{"n_layer": 10, "d_model": 768, "n_head": 12, "n_kv_head": 12, "head_dim": 64, "d_mlp": 1344, "vocab_size": 10962, "activation": "geglu", "norm": "rmsnorm", "norm_place": "pre", "norm_eps": 1e-06, "positions": "rope", "rope_base": 19800.0, "rope_fraction": 1.0, "qk_norm": false, "attn_scale": 0.125, "bias": "none", "tie_embeddings": true, "parallel_block": false, "extras": ["capped logits"], "init": "trunc", "init_std_qkv": 0.0202, "init_std_o": 0.0, "init_std_up": 0.0202, "init_std_down": 0.0, "optimizer": "muon_variant", "lr": 0.00671, "beta1": 0.93, "weight_decay": 0.024, "lr_head": 0.00494, "grad_clip": 1.0, "warmup_steps": 200, "schedule": "cos", "final_lr_fraction": 0.0, "batch_tokens": [32768, 65536, 98304], "seq_len": 2048, "doc_mask": true, "train_tokens": 504100000, "steps": 8490, "dataset": "wikipedia_en"}
Each number is 128 + 24 x the weight over its row's rms, rounded and kept within 0 to 255. Layers, rows and columns count from 0. The size above them is the row's rms in percent of the matrix's.

# layer 5 attention output, 768x768, rms 0.0626, rows 229-264, columns 192-383
size [100  98 100  99  99 105  99  99 102  98 102 101 107  97 102  95 101 105 104 104 101  99  96 103 100  99  97  98 101  98 104  98 100 100  97  97]
[[146 114 115 154 143 102 129  86 106 118 126 162 136 162 106 102  88 122 108 145 153  90  54  95 102 147 155 144 116 138 155 137 114 127 172 128 108  93 118 113 104 102 144 116 137 108 163 132 114 137 122 117 119 106 105 104 146 154 117 127 142  84 116 159 161 140 123 122  92 109 106 108 123 147 152 138 136 116 136 125 138 125  98 121 109 144 144 128 104 147 159 122 122 106 127 117 140 140 126 100 193 107 117 154 125 156 169 149 146 108  98 109 146 109 135 159 109 129 117 136 108  99 101 121 166 106 136 142  76 142 121 128 129 143 107 143 123 156  90 158 142 119 141 125 131 127 150 109 138 121 144 113 114 114 140 116 176 105 146 107 140 126 139 134 160  92 135 124 123 102 140 130 173 141 146 116 124 110 141 103 112 125 122 145 130 120 109 122 108 130 107 129]
 [117 113 121 128 133  95  64 160 123 148 149 139 147 164 109 171 134 140 118 145 111 122 106 142 160 167 136 163 162 123 138 134 129 137 105  93 133 119 114 151 101 136 128  78 122 160 120 100 123 130 157 141 165 115 153 110 104 161 167 111  86 137 165  99 146 120 117 131 108 161  96 118 139 127 136 142 117 118 142 135 126 133 105 143 117 130 120 112 114 149 122 107 129 131  83 128 129 124 105 122 114 150 130 134  93 117 136 142 130 132 140 113 168 142 100 138 109 110 118 100 120 150 140 115 131 106 112 146 133 168 140 119 103 104 128 110 104  92 132 152 147 144 162 137 118 137 104  77 143 133 140 102 124 119 133 138 111 111 117 140 150 142 182 100 110 133 128 107 132 106 149 148  98 177  99 126 137 135 145 120 116 159 134 132 122 113 140 128  85  84 179 159]
 [ 97 113 157 151 167 135 131 125 103 119 106  97 147 146 124 132 136 108  94 112 142 118 129 118 102  75 137 132 115 137 155 151 158 149 147  67 145 174 106  94 119  99 138 133  97 158  85 148  94 121 134 148 149  87 120 128 115 122 172 142  88 115 121 137 123 143 111 118  96 126 133 137 115 152 159  96 109 146 141 128 102 137 114 143 143  95 158 111 129 135 122 124 155 130 107 142 139 146 114 126 131 124  83 146 121 153 136 128 134 116 135 160 115 130 126 139 115 101 141 114 128  95 145 148 124 103 154 142 146 114 167  94 122 145 130 131 121  92  99 153 127 100 123 122 129 135 117 147 132 154 124 122 109 109 169 147 124 102 143 140 147 144 138 114 114 153 128 114  90 126 147 135 121 166 117 129 142 101 156 137  95 133 128 138 173  99 134 124 129 142 137  85]
 [124  92 164 125 142 149 146 154  96 138 156 111 131 144 126 162 140 163  79 154 130 146 109 102 198 130 130 165 102 111 136 124 107 123 150 103 118 132 119 144 128 155 169 119 126 107 174 124 118 109 106  98 169 132  91 118 111 148 127 140 123  95 136 107 113 107 140 133 116 110 154 108 133 150 148 118 140 109 105 124 110 108 136 165 107 111 133 127 123 136 115 121 104 137 115 111 119 103 127 138 112 150 138 122 124 133 101 113 103 118 119 129 117 140 109 118 120 162 139 147 133 126 155 155 110 129 117 145 100 105  98 155 115 124 123 141 117  98 100 196 143 113 119 113  79  95 152 147 145 123 126 138 154 108 130 133 137 139 137 167 127 101 129 140 122 139 114 118 129 131 114  96  76 118 150  91 133 139 178 128 118 136 104 135  86 135 135 149 152 114 105 107]
 [123 172 140 156 106 137 102 154 170 155 148 132  76 140 107 150 144 124 176  59 106 139 109 129 155 108  91 108 117 110 159 125 135 115 176 115 179 108  91 187 100 142  58 147 115 132 154 107 148 128  89  85  94 110 104 160 122 119  83  75 118 115 150 129 159 108 155 146 124 101 142 113 142 116 160 132 125 117 128 120  85 115 134 135 150 153 121 132 163 151 127 137 132 135 124 115 145 125 107 136 114 130 126 153 122 127 121 115 108 127 125 136 156 112 121 151 120 115 115 133 148  74 105 122 125 109 136 145 132 131 125 101 145 131 149 100 128 116 157 128 116 110 152 170 102 116 135 136 103 122 118 107 121 188 108 163 106 148 122 159 104 134 143 103 118 135 134 145 113 129  92  95 108 179 127 141 151 123 131 135 139 124  99  91 107 104 105  98  99 149 139 127]
 [162 124 140 108 134 124 168 174  79 132 158 185 122 134 158 138 109 118 140 123 143 159 118 144 154 129 123 120 122 121 124 137 172 146 130 125 137  89 121 146 148 141 105 132 110 104 168 168 136 120 198 149 115 124 109 100 143 136 102 122  72 194 133 175 130 115 132 123 131 134 111 149 101 150 124 139 150 129  84 104 121  90  84 130 140  90 150 125 135 132 135 168  78 128 135 124  97 143 109 139 138  62 139 142 121 159 127  78 154 113 128 118 114 166 108 141  93 169 145 124 112 115 121  91 116 118 143 128 158 147 150  83 145 177 129 178 124 166 171 145 180 136 138 132 151 117  98 119 126 150  96 124 135  85  67 144 150 125 140 116 126 156 133  96 114 145 130 167 113  82 131 121 126 117 128 160 150 168 135 164 120 145 131 148 134 137 133 118 114 156 135 145]
 [137  88  84 169 141  97 138 141 118 102 116 139  93 120 145  92 142 107 166 138  97 126 139 148  85  83 125 141 149 113 156 134 144 112 150 111  88 141 147 121 171 141 167 103 118 143 115 114 137 142 143 110 152 167 130 104 137 124 122 168 161 137 135 153 151 124 135 124 117 132 105 136  94  98 137 128 117 109 131 148 137 128 119 108 156 130 114 114 124 135  82  92 121 147 100 106 135 156 140 139 119  84 122 119 156 103 140 140 111 124 123 111 122 132 137 152 144 140 122 145 175 140 140 140 144 102 106 105 103 139 136 153  83 121 124  98 152 164  87 128 148 177 134 141  85 118 116 151 157 102 141 113 156 100 149  99 147 134 135 126 145 117 151 104 135 149 139 100 166  89 125 160 160 143 120 115 111 129 162 160  91 104 111  79 135 137 116 118 106 104 139  98]
 [121 146 115  71 182 148 122 171 127 103 143  87 133 104  71 126 169 156 175 113 130 239 173 106 103  69 150 122 120 189  79 129  87 130 149 139 123 121  97 136 139 101 114 146 170  96 112  60 156 116 127 124 168 116 113 114 147  87 168 122 153 100 135 144 133 105  95  98 124 127 120 127 139 133 116  83 122 129 127 145 146  82 128 123 140 119 144 111  99 163 107 115 104 137 126  82 146 122 144  97 140 118 140 127 152 141 108 129 113 119 134 149 124 140 170 129 144 131 141 120 116 162 145 143 104 170 105 108 147 141 160 146 164 125 153  89 105 110 169 131 116 167  74 103 140 118 138 135 120 123 119 160  98 122 146 113 109 152  97 158 152 146 133 144 110 121 162 125 131 154 146 124 110 130 116 112 152  93 138 165 145 152 114 148  93 139 128 153 157 146 103 105]
 [ 56 137 128  96 112  89 116  87 171 125 100 182 160 134 156 134 163 149 152 159 111 179 116 125 126  90 112 117  98 120 127  93 182 138 118  87 119 149  92 120 144 129 147  87 149 137 164 160 109 165 117 158 155 168  68 159 101 146 133 164 117 115 122 157 110 147 130 127 120 142 137 142 144 135 102 119 119 132 129 135 121 119 110 145 146 149  96 114 141  94 148  98 137 152 115 124 143 111 146 138 100 132  97 133 127 112 110 127 151 118 134 123 154 135  75 127 108 152 140 112  75 135 112  92  86 134 123 120 113 110 122 138 139 126  84 124 153  80 140 145 105 169 153  80  98 147 124 165 141 126 129 125 158 142 103 142 138 140 152 103 177 128 102 135  84 161 115 153 123 114  85 111 148 122 141 123 166 150  90 126 123 132 120 105 116 190 149 125 107 120 123 120]
 [140 108 122 119 145 120 136 150 133 124 136 131 124 130 114 197 156  88 133 175 126 114 170  93 132 106 125 105 143 157  97 123 112 129 123 121 125  85 141 127 168 149 180 114 159 162 124 103 137 130 139 118  65 159 110 120 108 136 165 168 123 168  88 160  74 102 100 145 123 139 128 109 135  77 136 109 145 179 113 117 119 126 126 127 147 120 121 130 108 154 165 142 138 123 119 112 116 126 115 119 121 123 122 135 139 119 105 113 122 137  96 116 162 128 105  91 106 143 121 131 126 101 148 136 112  98 128 145  84 104 136 141 162 148 103 120 109 126 155  65 131  86 156 154 129 153 131 129 108 132 111 154 112 100 134 163 132  85 135 132  85 109 151 122 106 113 168 113 124 160 166 132 162 129 119  88 109 139 115 182  84  83 137 102 195 166 122 142 161 105 121 151]
 [135 115 107 131 147 127 133 147 139 131 106 149 141 153 124 143 139 142 121 128 125 136 121 135  78 133 171 125 121 150 153 170  99 125 138 114 123  75 159 123 148 117 120 150 160 142 135 142 102 156 126 139 171 128  99 166  93 204 170 142 128 110 147  98 122 180 100 125 117 109 129 124 103 129 126 111 142 129 180  99 124 139 106 156  96 133 117 114 103 120 140 128 174 138 129 125 161 137 124 128 145 139 144 133 147 123  90 156 144  91 145 121 133 115 119 124 115  99 125 134 116 150 126 125 118 131 153 133 118  88 160 123 135  82  83 158 116 136 106 104 106 140 151 119 137  94 155 178 135 144 110 125 137 147 143 139 168 135 127 136 137 145 148 110 111 113 142 138 127 116 127 150 113 126 125 142 147 125 122 123 129 119 108 103 127 126  70 127 141 110  97 101]
 [115 119  92 139 121 153  90  99 115  96  91 119 120 155  97 165 106 120 103 124 143 140 152  93 140 127 114 103 153 116 164  62 129 156 124 198 148 145  91 118 107  63 126 134 118 181  99  90 151 144 134 108 157 137 170 139 126 149  92 106 133 143 117 124  98 140 132  96 108 111 136 122 138 135 118 161 152 172 162 104 125 138  92 154 111 139 171 152 108 129 145 115 170 120 120 120 110  99 129 121 111 155 127 114 126 153 107 119  89 117 138 156 140 159 135 158 101 168 120 106  96 108 112 162 141 174 139 156 124 154 151 125 133 133 123 112 107  99 130 127  63 124  87 102 119 131 100 137 128 158 132 153 103 116 112 138 111 127 106 115 130 148 120 143 145 166 122 137 112 133 101 132 150  87 143 143 120 135 141 123 124 129 119 126 156 112 167 113 130  87 126 112]
 [124 111  87 124  74 143 131 158 163 161 145 117 175 129 112 111 182 115 102 163 138 121 190 112  53 139  89 139 168 136 122 145 104 112  88 126 115 129 166 107 137  89 168 179 102 136 148 145 156 126 140 156 133 151 174  69  70 123 170 139 113 112 112 139 131 127 149 147 153 132 134 121 155 144 142  83 132 146 131 100 120 105 119 131 153  91 121 103 137 142 141 133 116 129 149 134 140 154 121 103 130 127 119 132 141 119 128 156 146 127 112 119 114 148 124 128 104 121 137 118 149 139 106 127 118  86 152 121 133 128 124 130 125 132 132 128 117 139 114 126 164 138 150  61  80 133 109 113 139 118 166 143 177 118 132 156 133 125 163 158 125  98 164 178 144 119 132 155 129 133 153 113 148 159 117 126 179 130 151 154 131 139 144 165  96 152 121 177 127 183 155 103]
 [105 157 127 168 135 106 158 185  92 117 135 143 157  93 170 114 100  95  98 145 177  84  64 102 140 126 109 119 125 163 133 121 158 167 124  95 154  83  80 148  89 163  94 103 198 168 157 154 118 114 138 140 135 133 107 149 147  60 136 140 106 162 143 124 110 117  91  95 117 108  99 111 108 139 129 159 145 125 120 147 139 136 115 122  93 102 160 140 122 127 170  85 111 128 128 131 103 145 111 129 122  96 112 158  93 127 134 128 136 121 140 136  91 154 102 116 155 134 112  84 124 111 163 115 133 145 120  81 170 108 147 146 137 146 109 119 100 126 137 141 144 144 100 123 124 151 107 128 124  97 163 130 109 104 145 171 130 135  73 118 151 136 171 118 123 154  95 102 106 138  99 146  93 123 174 127 105 144 134 100 107 111 149 110 117 146 130 112 145  99 124 149]
 [ 95 156  99 111 137 124  96 136 167 110  94 121 156 137 109 139  77 129 108 147 121 151 132 113 135 172 145 137  98 103 140 168 132  87 115 140 126 144 171 164 100 168 146  92 135 105 118 130 124 155 132  92 131  39 132 140 116 139 150 136 129 120 139 105 124 111 120 116 166 121 112 122 104 147 144 152 140 121 120 156 148 159 111 113 120 100 131 133 140  89 149 143 128 143 131 125 111 122 140  91 137  96 164 126 127 101 145 111 117  90 120 104 168 138 109 148 115 153 107 107 118 139 135 152 116 119 130 123  89  77 116 117 136 141 126 119 112 164 130 104 122 129 138 113 105 134 119 153 148 114  96 117 147 113 158 159 177 144 150 151 160 171 130 131 135 108 129 158 129 111  95 140 141 105  94 162 125 139  82 114 172 168 129  81 118 168 113  96 148 113 133 116]
 [130 126 141 170 149 147 106 142 101 141 104 150  99 176 151  48 121 160 108 127  96 137 119 112 177 146 185 124 120 125 113 124 146 140 141 127  73 142 127 100 174 107 119 110 150 116 112 170 105 120 117 133 120 126 139 119 107 165 148 117 117 112 130 142 145 174 125 125 141 131 128 143 108 162 112 125 104 141 100 144 146 119 120 114 143 123 128 122 171 126  94 143 119 111 130 124 146 129 100 143 115 137 152 131 112 128 132 156 138 121 134 101 105 150 119 100 134 151 126 143 105 112 102 162 133 117 138  96  77 105 118 158 166 164  68 130 112 119 130 134 141 141 124 108 117  76 171 115 144 142 118 147 127 103 138 152 126 111 133 107  89 125  98 111 145  92 117 107 146 102 144 120 128 162 154 122 150 105 155 153 108 115 131  94 130 103 127 110 133 160 152 119]
 [109 114 158 156 202 117 144 119 110 128 107 157  92 164 161 153 113 181  89 147  95 142 113 122 130 195 121 112 130 130 112 165  94 128 172 141 142 145 103 116 124 175 113 117 137 118 112 104 109  94 152 201 100  93 131  72 150 116 139  97  82 117 147 105 157 138 128 111 144 107 180 135 113 154 147 133 119 146 123 146 134 129 120 138 139 116 116 137  88 129 138 108 110 133 122 110 111  95 160 152 140 110 112 107 142 143 103 147 133 135 117 117 127 120 127 129 166 141 154 119 130  96 128 144 113 101 147 127 126 119 128 156 180 154 146 104 108 153 100 120 133 117 105 171 136 116 160 127  99 136 105 106 106 115 149 111 118 104 153 155 175 119 142 103 139 166 111 130 148 164  97 149 106 127 151 141 138 119 102 121 145 138 116 142 177 142 109 146 124 124 162 137]
 [204 117 132 143 171  97 163 163 161 106 120  68 136 104 177 108 125 131 133 163 170 128 135 116 130 116 142 107 118 159 174 111 136 126 141  90 125 135 152  87 151 160 175  75 152 109  93  73 136 125 111 172  89 133 163  98 138 145 137 116  96 152 115  89 129 158 164 132 104 117 124 125 110 127  95 112 145 130 125 123 129  96  74 173 149  99 164 106 129 107 112 130 120 125 102 127 148 135 171 122 103 103 141 125 116 113 177  80 132 127 115 140 114 130 126 124 159 155 118 102  96 108 152 134 175  99 146 125 143 103  81 140 103  88  98 114  97 131 149 118 138 157 161 138 137 178 113 142 100 106 139 141 114 156 112 147 141 154 102 176 154 167 130 112 121 137 155 117 103 117 135 137 170 141 114 149 146  87 133 150 122 151 118 126 137 118 152 122 129 157 147 141]
 [ 98 125 121 118 141 129 141  93  80 148 111 135 120  93 111 148 115 124 101 174 162 145 124 119  82 136 132 136 119 152 140 126  84 111  96 137 194 174 138 126 105 117 131 110 104 120 132 127 150 108 112 136 103 118 155 120 123 112 120 143 126 125 128 158 154 121 125 125  76 145 160 103 136 134 146 103 126 148 144 140 119  95 126 145 195 154 141 125 111 119 125 115 110 118 136 139  93 120 159 107 135 148 110 160 132 161 146 100 140 134 147 111 121 129 143  92 130 123 105 124 151 111 112 147 159 140  90 131  96 142 111 182 147 140 138  88 149 123  92 131 145 155 115 147  87 133 121 112 133 127 114 149 164 105 143 117 158 104 136  92 146 165 127 131 133  87  98 102 170 141 144 131 128 135 116 111 115 135 137 119 134 134  99 112 172 106 130 130 178 132 108 152]
 [130  92 140  97 127 119  82  87  75 132 121 172 100 111 137 145 111 147  82 121 125 156 115 124  95 123 202 120 138 138 106 154 115 114 160 110 110 144 115 121 136 109 137 107 169 113 156 113 107 121 151  90 164 147 133 115 170  97 146 115 143 147 120 156 140 117 139 138 151 140 128 118 149  98  93  79 122 119 145 150 110 133 119 130 124 152 131 112 154 135 134 129 123 154 111 152 148 144 131 124 136 142 130 132 150 126 133 134 132 132 122 132 107 117 148 158  99 127 149 149 128 108 137 118 139 148 126 121 110 134 139 148 107 125 125 123 124 160 119  88 103 134 118 123 135 149 142 161 161 155 139 150 134 105 127  97 115 103 142  96 160 131 148 153 159 127 136 145 118 125 136 150 101 102 138 139 132 110 150 131 167 128 103 136 151  97 176 138 158 126 107 112]
 [190  88  94 158 177  98 108  64 145 107 163 139 151 101 141 115 107  95 137 178 122 121 135 131 132 150 123 134 155 136 132 114 167 165 103  87  78 161 143 123 104  86 137 125 142 168  97 122 120 112 142 108 114 126 105 147 108 118 122 125 121 114 123 154 145 145 123 155 129 139 114 108 159 162 122 116  85 136 118 156 130 151 139 151 147 124 134 115 115 120 134 124 141 127 164  98 163 141 150 115 148 129 144 121 111 141 106 101 151 116 145 115 127 111 112 164 111 148 107 150 155 130 123 116 100 146 148 132 143 112 134 121 187 136  94 112 143 128 110 180 114  84 122 141 162 132 119 125 146  92 124 158 153 162 147 104 115 124 143 148 144 112 114 130 125 133 102 126 144 167 120 127 148 109 157 121 127 127 116 152 151 123 104 140 134 132 104 137 135 164 137 124]
 [160 122 106 113 142 135 115  93 150 136 135 201 194 148 126 129 163 129 124 114 120 140 178 150 123 148  94 182 114 144 104 105 117 117 155 148 161 164 101 134  95 110 191 135 117 135 165 154 128  86 130 136 106 133 118 148 103 135 124 111 158 178 161 102  91  94 143 143 150 158 146 146 113 160 155 160 149 125 108 152 130  96 110 151 160 103 130 121 130 129 111 125 117 122 121 104  83 156 142 163 135 108 139 103 124 119 162 121 124 103 103 110 130 116 133 117 154 178 119 117 161 133 138 122 138 108 137 147  86 101 160 107 134 159 144 122 117 136  95 144 173 140 142 141 134 116 104  93 149 101 123 126 129 145 110 107 109 130 128 163 108 126 129 139 139 123 102 111 115 143 153 132 143 113 115 107 117 161 113 103 151 145 125 128 111 136 127 134  90 108 152 109]
 [169 144 105 139 165 113 119 147 141  89 102  96 155 138 129 118 123 114 102 134 100 137 108 125 155  88 139 151 154 113 156 120 137 184 155 147 116 165 107 118 126 129 163 133 106  75 148  95 138 169 132 141 121 121 132 101 122 155 112 121 131  97 185  93  99 149 120 126 142 121 119 106 149 130 130 132 144 111 147 141 131  78 124 132 101 144 114 116 123 133 121 108  99 123 117 131 133  84 140 150  98 152 119 138 115 108 171 120 118 154 145 100 158 119 106 106  82 105 133 147 148 150 128  86 101 124 103 147 107 123 138 104 161 162 124 116  69 137 118 129 111 112 142 129 133 134 155 117 133  98 132 129 141 117 135 121  97 148 171 102 142 100 117 162 146 154 159 102 121 132 132  93 121 134 149 102 132 112 141 109 115 113 116 125  95 150 143 137 129 100  97 101]
 [123 170 110  77 169 167 127 109 137 134 135 142  66 130 146 127 116  95 160 169 137 170 186 139 114 106 138  95 124 138 146 163 146 130 145 129 134 162 130 138  59 113 143 124 126  91 113 126 165 112 112 157  97 120 114 127 141 148 147 101 132 150 150 116 129 113 125 116 124 165 107 117 108 105  93 124 156 101 115 151 118 137 113 168 114 189 128 133 140 154 100 156 110 124 112 110 147 105 154 156 140 144 137 142 140 112 112 156 129 123 117 111 143 124 157 119 146 117  71 126 145 154 125 124 125 142 119 129 131 149 111 141 125 175 128 104 102 118 103 122 125 153 117 121  97 127 104 183  89  99 167 175 111 120 158 146  88 165 132 148 128 134 115 103  90 141 134 148 134 178 147 102 133 143 113 115 148 132 161 123 136 108  73 126  99 111 140 140 101 105 146 168]
 [111 125  94 124 129 158 115 156 116 131 119  87 122 145 178  84 131 117 161 142 129 103 128 143 111  74 125 140 133 120 127 133 163 173  85 141  95 123 165  91 106 114 121 142 164 106 119 139 111 144 119 159  94 151 164 112 121 114 100  68 159 122 141  72 138 122 129 146 128 107 149 137 129 151 148 134 126 140 126  93 141 156 107 147 176 121 153 108 154 138 129 126 130 146 100 126 156 107 133 146 149 129 119 127  93 115 147  93 119  99 123 118 130 171  98 110 132 141 116 117 140 139 120 107 117 107 144 162 113  85 109 124 138 103 127 117 121 123 143 132  83 149 138  98 149 126  82 125  96 139 103 111 151 137 135 148  92 162  98 152 151  95 122 138 145 131 133 145 151 130 128 117 104 168 137 122 140 148 127 156 122 124 102 127 115 139 186 126 127 136 124 108]
 [166 137  99 106 112 135 166 117 124 112 125 124 128 145 158 128 121 133 135 129 138 134 155 144 107 132  95 189 112 100 147 145 101  35  95 126 155 127 119 157  96 115  85 113 205 131 139  92 156 122 146 113 153 145  54 130 149 122 138  91  87 118 151 119 185 123 139 138 141 109 157 129 141 104 109 141 144 147 130 138 110 111 144  85 133 117 138 103 124 141 129  94 121  92  95 115 112 142 140 132 109 136 122 125 117 101 124 109 109 156 127 165 124 123 131 152 110 149 100  73 160 126 146 161  99 122 101 161 115 116 131 145 130 119 122 155 113 114 163 130 153 135 136 146  89 126 120 108 157  85 124 135 100 144 151 121 145 145 148 111 139 126 140 177 119 136 130 141 113 162  94 129 152 140  76 134 138 153 136  99 108 126 113  97 124  96 174 145 115 130 158 107]
 [158 135 103 103 137 142 120 131 102 112 137  96 140 113 139 151  64 106 123 143 113 142 183 104 115 140 133 143  72 146 145 119 126  96 109 114 137 132 115 161 167 140 188 152  94 165 100 132 173 155 148 121 161 181  76  92 134 137  56 156 103 100 116 129  80 131 128 146 104 140 140 133 125 111 152 136 106 151 125 141 111 153 110 122  94 117 144 112 155 146 122  69 118 147 138 144  91 100 152 125 115 132 115 108 147 118 109 166 134  78 138 109 157 131 149 159 163 138 152 118 130 147 133 136 156 149 149 127 152 100 153 116 128 132 133 155 128 119  68 116 114 125 151 135 104 126 111 114 135 166 136 124 116  95 118 152 154 144 146 127 109 154  89 114 145 135 132 130 140 140 145 167 165 134 131 141 131 107 157 132 115  80 119  98 133 140 131 111 121 104 109 110]
 [172 146  52  94 131 175 129 157 107 103 115 165  63  88  90 160 151 143 122 166 111 140 152 117 119  86 147 121 127 131 154 100  84  66 180 135 162 148 189 150 131 217  99 160 122 140  76 133 177 123 113 136 153 149  89  99 156 168 112 137 137 151 134 164 139 113 121 130 138 164 135 147 135 138 146 131 128 118 172 130 148 136 152 119 124 128 115  89  82 144 127 130  91 135  91 122 136 141 130 143 142 136 151 136 128 108 136 143 121 160 136 139 111 146 119 133 151  94  97 156 159 127  87 146 149 129 156 138 128 113 121 130 135 142 113 165 108 110 155 147 115 141 160 115 133  89 146 124 107  99 136 122 111  88 139 174 108 150 161 139 118 113 132 137 139 141 130 148 107 134 146 129 179 115  80 114 167 109 105 110  92 110 139 104 136 111 139 101 120 112 102  86]
 [181 148 104 145 128 140 177 112 115 112 134 142 120 122 164 144 153  98 106 120 170  42 109  92 117 142 141 102 113 185 142 112 180 120 135  97 169 147 117  89 163 149 123 132 119  84 139 103 101 118 175 127 127 141 126 140 134 132 132 168 164 113 133 142 144 109 132 140 131 124 146 110 141  84  96 136 149 133  93 115 133 115 127 102 141 121  97 166 144 164 148 111 144 102 142 125 132 145 103  91 105 123 152 124 142 143 124 107 149  98 125 159 129 103 114 126 149 148 130 180  82 124 128 150 142 110 110 129 135 128 118 107 109 114 123 137 136 106 132 123 142 159 107 107 138 159 110 130 109 102 113 108 136 146 156 130 153 147 153 129 123 164 172 136 138 166 148 172 125 125 144 112 117 122 154 125 137 120 143 137 158 111 153 126 172  98 165  89 140 107 129 154]
 [ 94 151 127 144  96 108 118 139 163 182  99 131 157 145 110 140 145 132  77 101 119 146 106 135  99 128 142  93 136 146 144 149 179 112 132 133 108 132 123 160 100 129 111  79 114  95 140 150 104  88 100  88 108 152 110 161 149 120 137  92 114 139 147 103 122 103 127 167 168 148 147 128 128 151 105 150 122 104 152 139 150 116 103 112 104 147 124 118  96 141 131 143 127 124 130 143 128 115 146 131 108 139 168 171 133 123 142 127 137 121 145 106  89 122  98 129 134 139 170 169 124 105  89 110 131 136  92 128 115 123 130 112 130  88 138 104 131 135 147 168 155 113 135 124  80 162 136 127 104 144 121 107 130 137 109  98 153 147 134 125 130 120 143 100 117 152 155 153 141 145  58  77 153 117 118 159 126  76 118 103 133 150 130 152 166 112  97 114  88 126 169 140]
 [107 152 122 142 109 110 105  93  98 118 135 103 132  91 153 122 133 131 149 126  98 116 167  89 108 141 148  89 120 122  92 144 128 132 120 135 123  86 144 131 133 135 159 111 137 117 142 132 163 140 106 144 130 139 132 147  99  99 109 106  74 139 107 121 146 146 114 128 144 145 120 121  91 163 134 131 155 140 157 107 126 107  95  60  92 179 123 103 123 123 134 152  84 165 140 131 143 150 130 182 174 135 149 130 133 109 137 118 125 153 114 139 130 124 108 172 125 138 128 182 171 110 115 112 158 128 154 115  91 112 141 120 114 112 131 127 152 120 175 158 167 136 117 132 158 112 112 122  98 129 115 112 145 151 127 110 131 121 137 130 133  90 165 134 126 141 136 154 145 140 113 181 137 148 108 133  88 146 127 161 137 126 157 125 177 146 113 103 121 118 109 136]
 [ 58 131  81 107 103 131 124 127 129 224 121 158  99 171  90 129  68 145 156 114  94  46 101 116  97 108 154 160 136 163 113 137 126 122 123 113 133 133 152  93 114 173 108 116 123  98  93 138 110 127  98 108 100 115 157 150 118 139 107 136 132 154 111 161 121 131 117 116 102 134 142 148 114 126 140 109 119 124 156 127 107 136 120 136 157 136 113 115 150  91 103 132 117 129 134 116 129 128 162 160 130 129 130 157 131 120 147 135 114 129 107 118  91 134 129 127  98 116 133 162 144 136 115 104 111 128 134 131  92 131 130 160  66  84 131 121 110 130 145 145 191 139 161 112 167 143 144 162 148 116 104 183  98 134 117 182  93 192 182 146 125 121 153 127 151 107 106 140 157 144 113 155 101 171 131 160 116 106 125 119 112 100 134 138 140 151 106 133 103 108 109 130]
 [162  96 108 162  86 178 155 107  63 125 112 124 144 125 112  96 122 134 131 103 110 109 117 127 131 161  91 184  97 145 140 152 140 141 160 126 150  98 117  85 125 136 171  81 159 143 148 135 149 103 130 151 138 133 135  94 112 144 125 134  97  97  89 128 149 149 141 151 139 142 103 120 146 122 118  93 127 118 126 146 119 111 120 131 130 142  95 136 121 101 134 124 148 108 129  91 144 145 140 128 183 121 153 112 129 130 137 164  96 111 128 135 149 125 132 165 134 172 149 150 131 160 126 118 148 124 135 112 106 159 132 157 166 100 139  90 131  89 109 150 112 137 127 105  92 122 145 131 133 102 129 130 109 123 122 112 155 132 119 128 115 149 132 104 148 112 113 147 132 145 149 127 108 121 170 120  95 113 125 120 129 147 146 159 139 170 112 159 139  77 180  92]
 [139 124 137 129 134  81  84 146  91 141 146 122 105 106 128  89 172 147 139 109 118 143  71 112 156 154  93 107 147 170 145 129  86 166  79 149 125  92  99 137 119 154 150 113 138 165 149  90 119  99 127 144 151 147 149 171 127 141 151 122 138 141 141  94 143 130 138  89 153 113 128 134 110 172 113 112 132 142  94 118 135 124 145 106 125 135 148 140 124 101 144 153 104 138 155 103 155 178 107 160 117 112 134  98 140 102 108 110 147 168  70 103 109  88 124 121  98 105 146 125 131 158 134 118 135 166 147 174 146 133 142 113 151 133 114 106 139 133 139 123 137 139 106 130 172 102 128 113 129 125 126 137  97 115 109 121 171 155 174 114 102 123 144 124 104 151 123  75 130 110 136 143  99 129 117 157 115 107 141 125 152 155  99 120 156 138 132 117 109 140 158 123]
 [120  56 118 157  96 101 171 110 103 102  96 140 126 128 113 119 105 104  99 113 157 163 191  97 122 129  98 118 148 104 116 150 108 150  77 175 130 116 117 163  62 141 101  95 160 180  81 119 123 137  90 122 166 102  77 184 143 126 144 138 163 141  99 128 111 129 105  96 135 145 153 137  92  85 148 100 142 115 154 133 135 160 113  87 129 119 165 109 139 157 123 114 162 152 149 117 145 146 127 112 141 156 142 101 148  98 124 150  83 140 154 128 144 178 116 134 138 145 136 133 112 146 157 134 122 142  55 155 171 118 112 107 140 123 139 141 179  91 112 165 112 103 107 135 125 122 108 175 115 159 105 127 116 132 129 112 152 125 106 144 130 107 141  94 131 115 139 125 146 136 139 120 158 135 112 114 140 131 164 150 126 115 156 138 120 107 150 147 123 145 107 105]
 [146 124 123 138 131 121 140 136  71 115 153 114 131 171 124 157 144 153 116 162 127 116 153 126 126 131 160 130 112 111 108  84 134 103 127 138  95 108 157 156 130 156 149 122  94 112 113 111 162 121 135 115 131  94 130  94 139 128  93 113 105 105 109 146  56 122 138 118 105 160 115 123 158 133  90 150 118 142 114 133 121 119 103 162 135 116 120 113 143 132 139 145 127 136 122 145 110 106 168 102 124 141 131 107 132 135 128 133 139 131 120 136 120 151 125 138 139 153 157 130  86 177 122 104 103 104 165 127 101 158 178 141 115 126 177 141 106 142 117 145 132 136 145 153 143 139 152  69 112 112 107 139 102 151 120 131 137 114 148 158 169  77 128 130 118 160 140 144 173 116 118 124 141 138 130 164  91 147 173 111 110 112 130 123 109 122 133 131 127 150 131 114]]